From a checkpoint of a small transformer trained on Wikipedia.
Architecture: LayerNorm before each block, learned positions, biases, tied embeddings.
Each number is 200 + 20 x the weight over its row's rms, rounded and kept within 0 to 999. Layers, rows and columns count from 0. The size before them is the row's rms in percent of the matrix's.

# o: layer 2 attention output (transposed), 256x256, rms 0.176, rows 97-121, columns 192-255
# v: layer 2 attention value, 256x256, rms 0.105, rows 98-121, columns 192-255
o97,094,238,203,184,241,233,231,163,206,193,207,199,219,144,184,167,208,231,196,200,200,203,213,194,208,208,207,194,193,206,230,201,172,180,159,249,189,204,203,189,203,186,205,190,215,211,200,243,160,196,190,171,194,186,211,228,200,194,214,228,212,166,219,184,213
v98,100,153,176,205,224,225,184,177,237,207,197,237,203,219,189,181,190,204,199,189,194,183,186,195,213,180,223,219,202,200,199,182,194,218,201,216,241,172,240,209,252,202,218,198,223,187,194,223,218,194,185,177,232,224,213,198,176,220,201,159,211,217,182,190,214
o98,086,208,219,209,203,230,190,198,195,177,206,198,211,156,209,203,170,203,170,190,195,209,193,216,196,223,174,207,221,179,205,221,239,220,184,169,164,192,156,173,188,214,202,226,187,211,176,183,200,181,184,240,175,162,190,163,214,190,193,221,199,213,208,188,219
v99,091,214,182,183,226,189,184,209,205,217,180,212,222,223,197,232,174,191,155,185,225,192,161,242,203,178,182,239,196,231,199,188,180,239,217,196,193,186,193,205,191,216,179,191,213,172,180,194,228,151,199,187,216,208,200,181,204,202,233,233,145,172,250,198,192
o99,074,221,213,213,200,220,207,225,204,194,226,173,186,184,228,196,209,189,181,213,235,189,244,210,182,186,211,200,188,180,191,200,193,153,175,233,186,207,215,196,206,180,233,176,181,207,172,211,184,196,235,206,219,195,179,202,213,185,208,226,261,239,185,200,173
v100,091,230,205,185,185,207,250,175,183,209,218,197,216,233,220,181,179,228,178,179,213,168,225,217,198,178,210,205,212,190,208,207,198,174,176,185,194,213,206,210,197,191,221,180,212,241,195,206,211,173,215,214,233,181,172,209,193,155,191,206,212,216,197,205,155
o100,084,151,196,202,205,189,180,209,199,192,207,185,205,222,191,201,220,179,191,202,190,223,216,159,230,207,186,232,207,197,208,192,212,199,239,187,229,185,202,177,214,194,200,207,200,221,195,209,204,212,208,218,200,152,191,207,186,213,175,176,218,139,199,228,232
v101,110,216,180,197,190,169,186,210,189,160,189,194,182,165,196,162,198,185,191,228,210,204,164,174,205,192,223,227,223,177,233,228,190,221,188,201,227,210,208,188,133,244,165,205,207,213,193,224,174,203,207,210,244,206,187,186,224,190,190,199,212,206,231,190,175
o101,099,178,261,182,204,235,168,202,215,187,209,203,220,217,216,214,209,198,198,185,194,167,213,208,190,229,202,210,206,215,182,189,211,207,217,193,184,191,188,197,222,152,235,216,193,184,185,213,213,221,170,159,189,183,246,235,211,207,211,211,182,192,162,214,206
v102,103,197,173,184,177,209,185,205,171,199,214,188,220,223,217,181,205,186,194,167,210,159,225,186,165,232,194,209,233,172,194,189,189,197,161,187,179,194,207,205,156,172,230,146,187,223,189,222,201,228,199,202,173,172,206,241,205,178,233,179,211,198,209,212,198
o102,087,183,197,240,199,180,216,176,209,180,212,195,145,216,168,209,230,179,186,209,173,246,192,188,204,213,186,178,169,215,214,199,213,189,223,197,202,185,193,177,215,200,192,200,217,194,218,184,207,219,198,184,238,226,164,188,166,198,199,220,193,212,224,189,233
v103,101,201,212,222,230,164,207,249,244,205,215,222,185,182,204,173,186,189,181,200,215,216,141,169,205,206,223,178,208,203,168,193,202,221,221,222,227,196,235,216,164,210,219,195,199,202,227,239,180,206,211,217,199,189,178,238,229,183,196,203,188,195,249,166,211
o103,093,220,179,189,198,233,209,164,183,212,215,161,199,199,192,205,189,192,192,212,194,195,228,223,182,199,180,221,203,167,234,179,204,197,208,244,256,220,174,183,201,173,186,173,189,180,175,179,197,224,169,177,193,169,191,237,163,202,206,221,201,213,198,191,170
v104,103,219,218,205,223,205,188,191,204,231,158,225,207,181,217,179,223,184,169,217,171,184,142,205,206,181,204,164,190,227,189,190,177,186,204,167,208,149,186,212,199,203,171,217,194,222,193,189,160,181,190,236,230,188,196,205,230,179,215,179,200,227,199,175,228
o104,088,223,211,148,223,196,193,207,207,193,216,166,226,180,201,203,181,176,202,210,203,195,216,222,235,188,189,207,188,161,211,201,217,185,221,250,195,220,198,206,208,198,219,207,209,173,232,190,212,206,237,213,214,215,205,207,199,188,204,239,209,213,201,207,147
v105,108,213,173,219,182,241,195,173,201,204,204,178,188,220,204,191,198,221,198,215,182,177,233,230,182,232,182,231,181,206,211,192,215,211,241,189,199,168,217,208,181,232,174,229,189,214,208,200,237,185,181,192,182,174,190,199,178,204,212,230,206,227,197,200,187
o105,088,190,193,156,199,181,208,204,213,211,199,186,198,185,201,227,228,207,189,195,216,193,171,152,187,197,192,177,209,198,199,238,203,179,168,193,175,229,222,202,195,210,210,195,239,186,170,204,208,221,177,191,218,217,171,156,193,219,189,188,177,255,206,212,203
v106,096,191,216,165,158,225,210,191,179,206,213,216,232,190,200,239,230,237,207,174,185,171,173,206,180,217,197,183,223,174,164,198,208,264,211,216,209,200,187,217,190,192,174,220,195,208,204,192,202,201,213,204,190,204,210,192,225,191,172,207,171,203,216,211,200
o106,084,204,207,215,245,196,210,162,179,220,219,186,189,201,178,192,177,198,208,200,225,226,214,228,220,225,175,199,170,210,215,179,200,196,186,186,196,203,171,211,207,205,237,173,208,213,173,204,226,196,212,204,202,164,230,184,203,213,193,207,213,188,201,177,209
v107,102,220,204,197,214,198,199,210,168,202,170,228,194,197,212,229,191,198,219,176,195,207,181,228,197,224,214,169,210,198,167,213,216,213,177,215,201,168,210,219,207,215,194,203,201,220,206,213,201,193,181,190,182,189,179,208,212,195,179,194,188,183,186,195,197
o107,088,217,199,214,196,171,198,179,231,207,239,186,171,214,206,191,167,175,175,200,206,182,213,200,206,183,178,205,205,179,251,185,211,156,194,175,193,183,230,192,184,202,201,195,197,183,221,202,189,198,225,219,183,192,182,208,201,213,243,192,221,223,196,160,192
v108,095,202,215,179,193,212,155,169,190,199,199,229,204,224,162,223,198,214,194,206,192,224,215,188,203,205,204,192,158,179,244,209,186,198,198,217,212,196,239,171,210,211,188,253,187,222,174,198,220,207,223,176,186,206,197,187,177,211,198,210,184,171,226,186,199
o108,077,182,176,177,243,151,208,232,180,190,171,177,206,166,207,215,180,223,172,220,213,196,161,199,169,184,185,201,210,221,171,210,215,213,200,225,209,196,203,241,182,207,166,194,182,211,243,166,208,216,185,181,176,213,198,187,204,166,189,171,219,211,180,200,235
v109,096,214,209,223,210,173,212,187,184,204,205,196,227,198,194,190,212,185,201,189,177,234,203,206,197,199,220,215,189,217,194,192,210,214,172,189,218,238,210,181,221,220,201,194,189,188,215,178,211,211,181,156,223,223,189,255,211,188,192,188,181,192,196,238,201
o109,084,188,174,177,247,205,166,231,159,206,218,178,203,167,186,210,244,244,191,233,221,175,196,188,215,204,187,179,186,242,199,181,209,175,233,214,187,239,223,212,146,192,206,186,200,221,218,228,202,205,193,173,197,173,183,160,195,202,181,191,213,181,169,180,225
v110,098,200,214,161,205,194,209,216,159,179,201,175,194,201,193,163,187,167,172,222,141,199,202,204,211,200,223,217,257,191,223,166,232,171,199,191,203,187,199,175,200,201,181,197,205,187,195,188,199,187,201,195,169,210,211,180,209,199,183,223,222,230,174,204,234
o110,088,191,181,215,216,187,206,191,182,210,240,214,220,190,199,228,178,216,226,179,177,195,174,214,204,174,230,182,171,169,152,187,173,234,217,187,174,246,173,234,201,216,209,208,198,223,202,187,228,219,210,204,183,197,227,221,187,176,195,209,200,181,214,203,194
v111,094,189,193,178,212,186,190,204,172,197,211,220,191,216,216,216,223,189,175,195,186,222,224,162,171,200,234,223,223,191,224,178,225,228,216,167,187,195,202,190,205,189,217,214,206,189,236,182,204,279,184,204,203,214,213,187,239,169,175,173,195,191,212,189,193
o111,082,200,217,206,204,230,232,212,210,221,193,235,187,192,206,206,161,195,190,195,202,207,218,203,201,198,183,195,193,174,163,193,202,159,186,196,212,193,185,176,187,200,197,178,206,208,205,177,207,162,204,191,215,184,193,188,190,222,191,194,222,173,193,166,165
v112,094,194,159,197,226,234,220,183,199,188,205,183,181,151,199,214,179,218,191,210,184,225,198,213,166,200,200,165,192,203,213,236,225,180,210,208,180,192,190,214,134,205,207,194,218,191,227,187,179,173,237,200,203,209,217,214,232,212,190,191,207,168,230,219,213
o112,094,183,210,202,149,189,188,178,240,206,190,210,208,204,207,195,197,195,247,190,207,186,190,223,211,208,237,199,204,198,168,185,200,223,210,167,197,201,195,222,216,179,200,208,193,206,209,173,226,238,182,220,192,223,221,173,197,199,223,212,167,265,215,228,174
v113,107,211,223,207,180,218,217,202,154,209,199,202,194,194,223,191,214,190,182,218,234,216,170,172,162,226,269,177,226,190,212,217,186,208,187,171,168,179,218,227,209,208,180,206,214,203,159,160,211,220,188,229,227,205,152,211,197,212,204,152,182,186,196,211,219
o113,092,190,197,184,226,195,188,187,190,181,211,196,198,198,189,219,199,210,213,195,164,210,199,206,205,194,123,222,195,183,204,198,231,186,200,217,177,221,196,187,193,197,208,219,175,227,198,214,200,237,209,177,196,192,228,195,169,211,186,235,261,222,228,212,193
v114,098,201,228,173,217,192,181,183,169,241,176,210,171,229,211,230,205,200,201,191,160,212,195,209,194,219,209,192,256,191,189,203,219,179,197,171,197,163,188,228,220,169,203,210,203,201,224,182,208,233,184,200,207,164,239,175,175,184,209,198,177,195,212,211,202
o114,084,207,164,211,227,177,198,209,205,171,236,194,201,196,209,208,216,191,196,236,210,205,203,223,188,216,165,178,168,186,201,194,201,191,168,195,195,196,220,163,181,205,167,206,216,194,222,228,200,160,183,192,214,212,170,226,174,163,220,207,197,193,184,156,198
v115,104,192,187,198,208,190,212,214,184,190,176,168,235,196,246,191,209,195,194,199,143,222,207,181,177,210,215,187,174,223,204,199,198,187,194,200,186,218,190,205,183,176,218,192,200,191,201,197,205,227,199,196,168,166,209,221,239,170,206,204,248,219,178,203,211
o115,093,182,197,216,169,176,210,200,181,230,242,229,168,202,197,209,196,225,213,223,217,240,247,198,224,210,193,201,213,229,205,226,213,209,206,199,177,208,208,221,201,198,169,187,200,177,200,219,191,185,225,182,232,199,180,170,157,215,185,209,177,212,189,215,187
v116,096,234,198,186,177,205,206,236,199,216,194,189,202,226,217,199,195,209,181,203,189,191,203,170,208,242,191,181,225,196,216,199,189,223,209,206,221,218,146,227,169,215,196,179,212,189,224,213,195,253,211,229,221,213,183,173,247,176,210,220,229,203,187,174,217
o116,090,174,224,192,227,193,195,135,184,174,188,220,188,185,165,177,201,173,245,210,189,198,205,175,204,219,231,222,159,192,195,186,196,219,200,236,207,161,214,194,240,208,201,206,207,182,167,201,185,161,190,198,208,204,205,233,188,201,217,181,196,178,171,212,167
v117,098,203,173,215,201,244,210,201,221,179,211,228,241,182,194,205,206,144,181,208,188,191,194,168,197,166,209,161,185,198,217,211,192,206,185,225,186,173,187,188,201,204,221,193,212,191,236,178,219,215,182,210,182,196,211,164,174,230,223,205,214,210,227,192,188
o117,086,204,234,184,204,197,208,209,209,212,227,181,194,184,203,219,188,206,196,199,209,219,223,218,204,222,211,203,214,176,195,206,186,211,228,204,254,207,229,222,172,205,174,213,197,168,178,188,178,174,193,227,245,187,185,208,225,197,180,198,192,182,219,173,197
v118,096,223,208,203,193,187,206,208,173,217,213,173,212,260,220,195,214,179,198,187,187,192,185,192,193,204,198,186,224,214,195,170,182,188,226,156,199,235,193,215,188,179,240,192,198,180,181,174,192,229,217,201,201,188,191,202,200,157,172,201,204,215,208,188,172
o118,089,155,182,230,229,211,199,213,181,185,229,223,187,206,228,186,215,209,169,205,214,189,195,186,202,211,203,215,171,159,171,208,193,198,165,230,197,224,184,190,217,198,195,206,201,204,190,216,202,188,175,169,232,220,217,187,191,199,214,215,210,197,180,163,224
v119,102,204,206,204,201,187,190,166,201,196,206,226,178,204,200,225,197,226,188,205,210,217,204,190,239,200,207,215,220,190,204,184,206,164,216,166,194,221,193,210,214,205,170,183,225,193,212,226,208,170,167,194,210,199,213,231,220,195,228,202,180,202,180,219,237
o119,089,200,188,213,204,224,205,207,174,240,183,167,218,207,188,243,228,174,168,198,197,161,202,222,163,185,192,210,142,173,203,240,180,198,209,213,208,183,194,200,214,204,206,261,196,202,195,166,219,240,222,226,180,179,214,192,222,182,204,200,240,229,182,219,157
v120,098,189,211,208,178,164,165,212,183,193,198,225,179,227,173,239,207,205,201,203,198,180,162,174,195,191,186,195,221,195,223,177,193,244,184,168,217,182,174,203,217,192,187,203,206,189,199,219,164,187,196,210,214,192,201,220,200,191,193,206,188,208,209,194,211
o120,081,205,208,199,221,231,205,213,204,215,217,223,196,215,182,169,179,206,187,178,186,199,169,243,211,234,224,187,177,223,199,181,200,187,211,221,191,190,212,179,198,215,202,165,197,219,191,186,193,194,237,152,204,198,218,183,207,187,167,217,181,165,194,211,199
v121,094,181,183,182,162,216,209,236,202,188,237,212,173,210,230,162,237,208,184,244,202,206,215,197,176,201,193,194,223,184,176,210,160,208,172,211,218,237,207,220,156,190,210,209,163,197,210,200,202,229,187,244,202,203,193,201,197,197,219,238,234,180,189,186,192
o121,084,160,238,178,212,214,219,179,190,203,169,188,179,204,164,226,208,184,197,178,213,185,182,201,223,244,189,207,165,208,214,217,216,184,203,241,189,183,197,185,211,176,241,191,222,265,176,188,204,169,201,169,195,178,204,172,222,184,177,211,166,195,222,193,223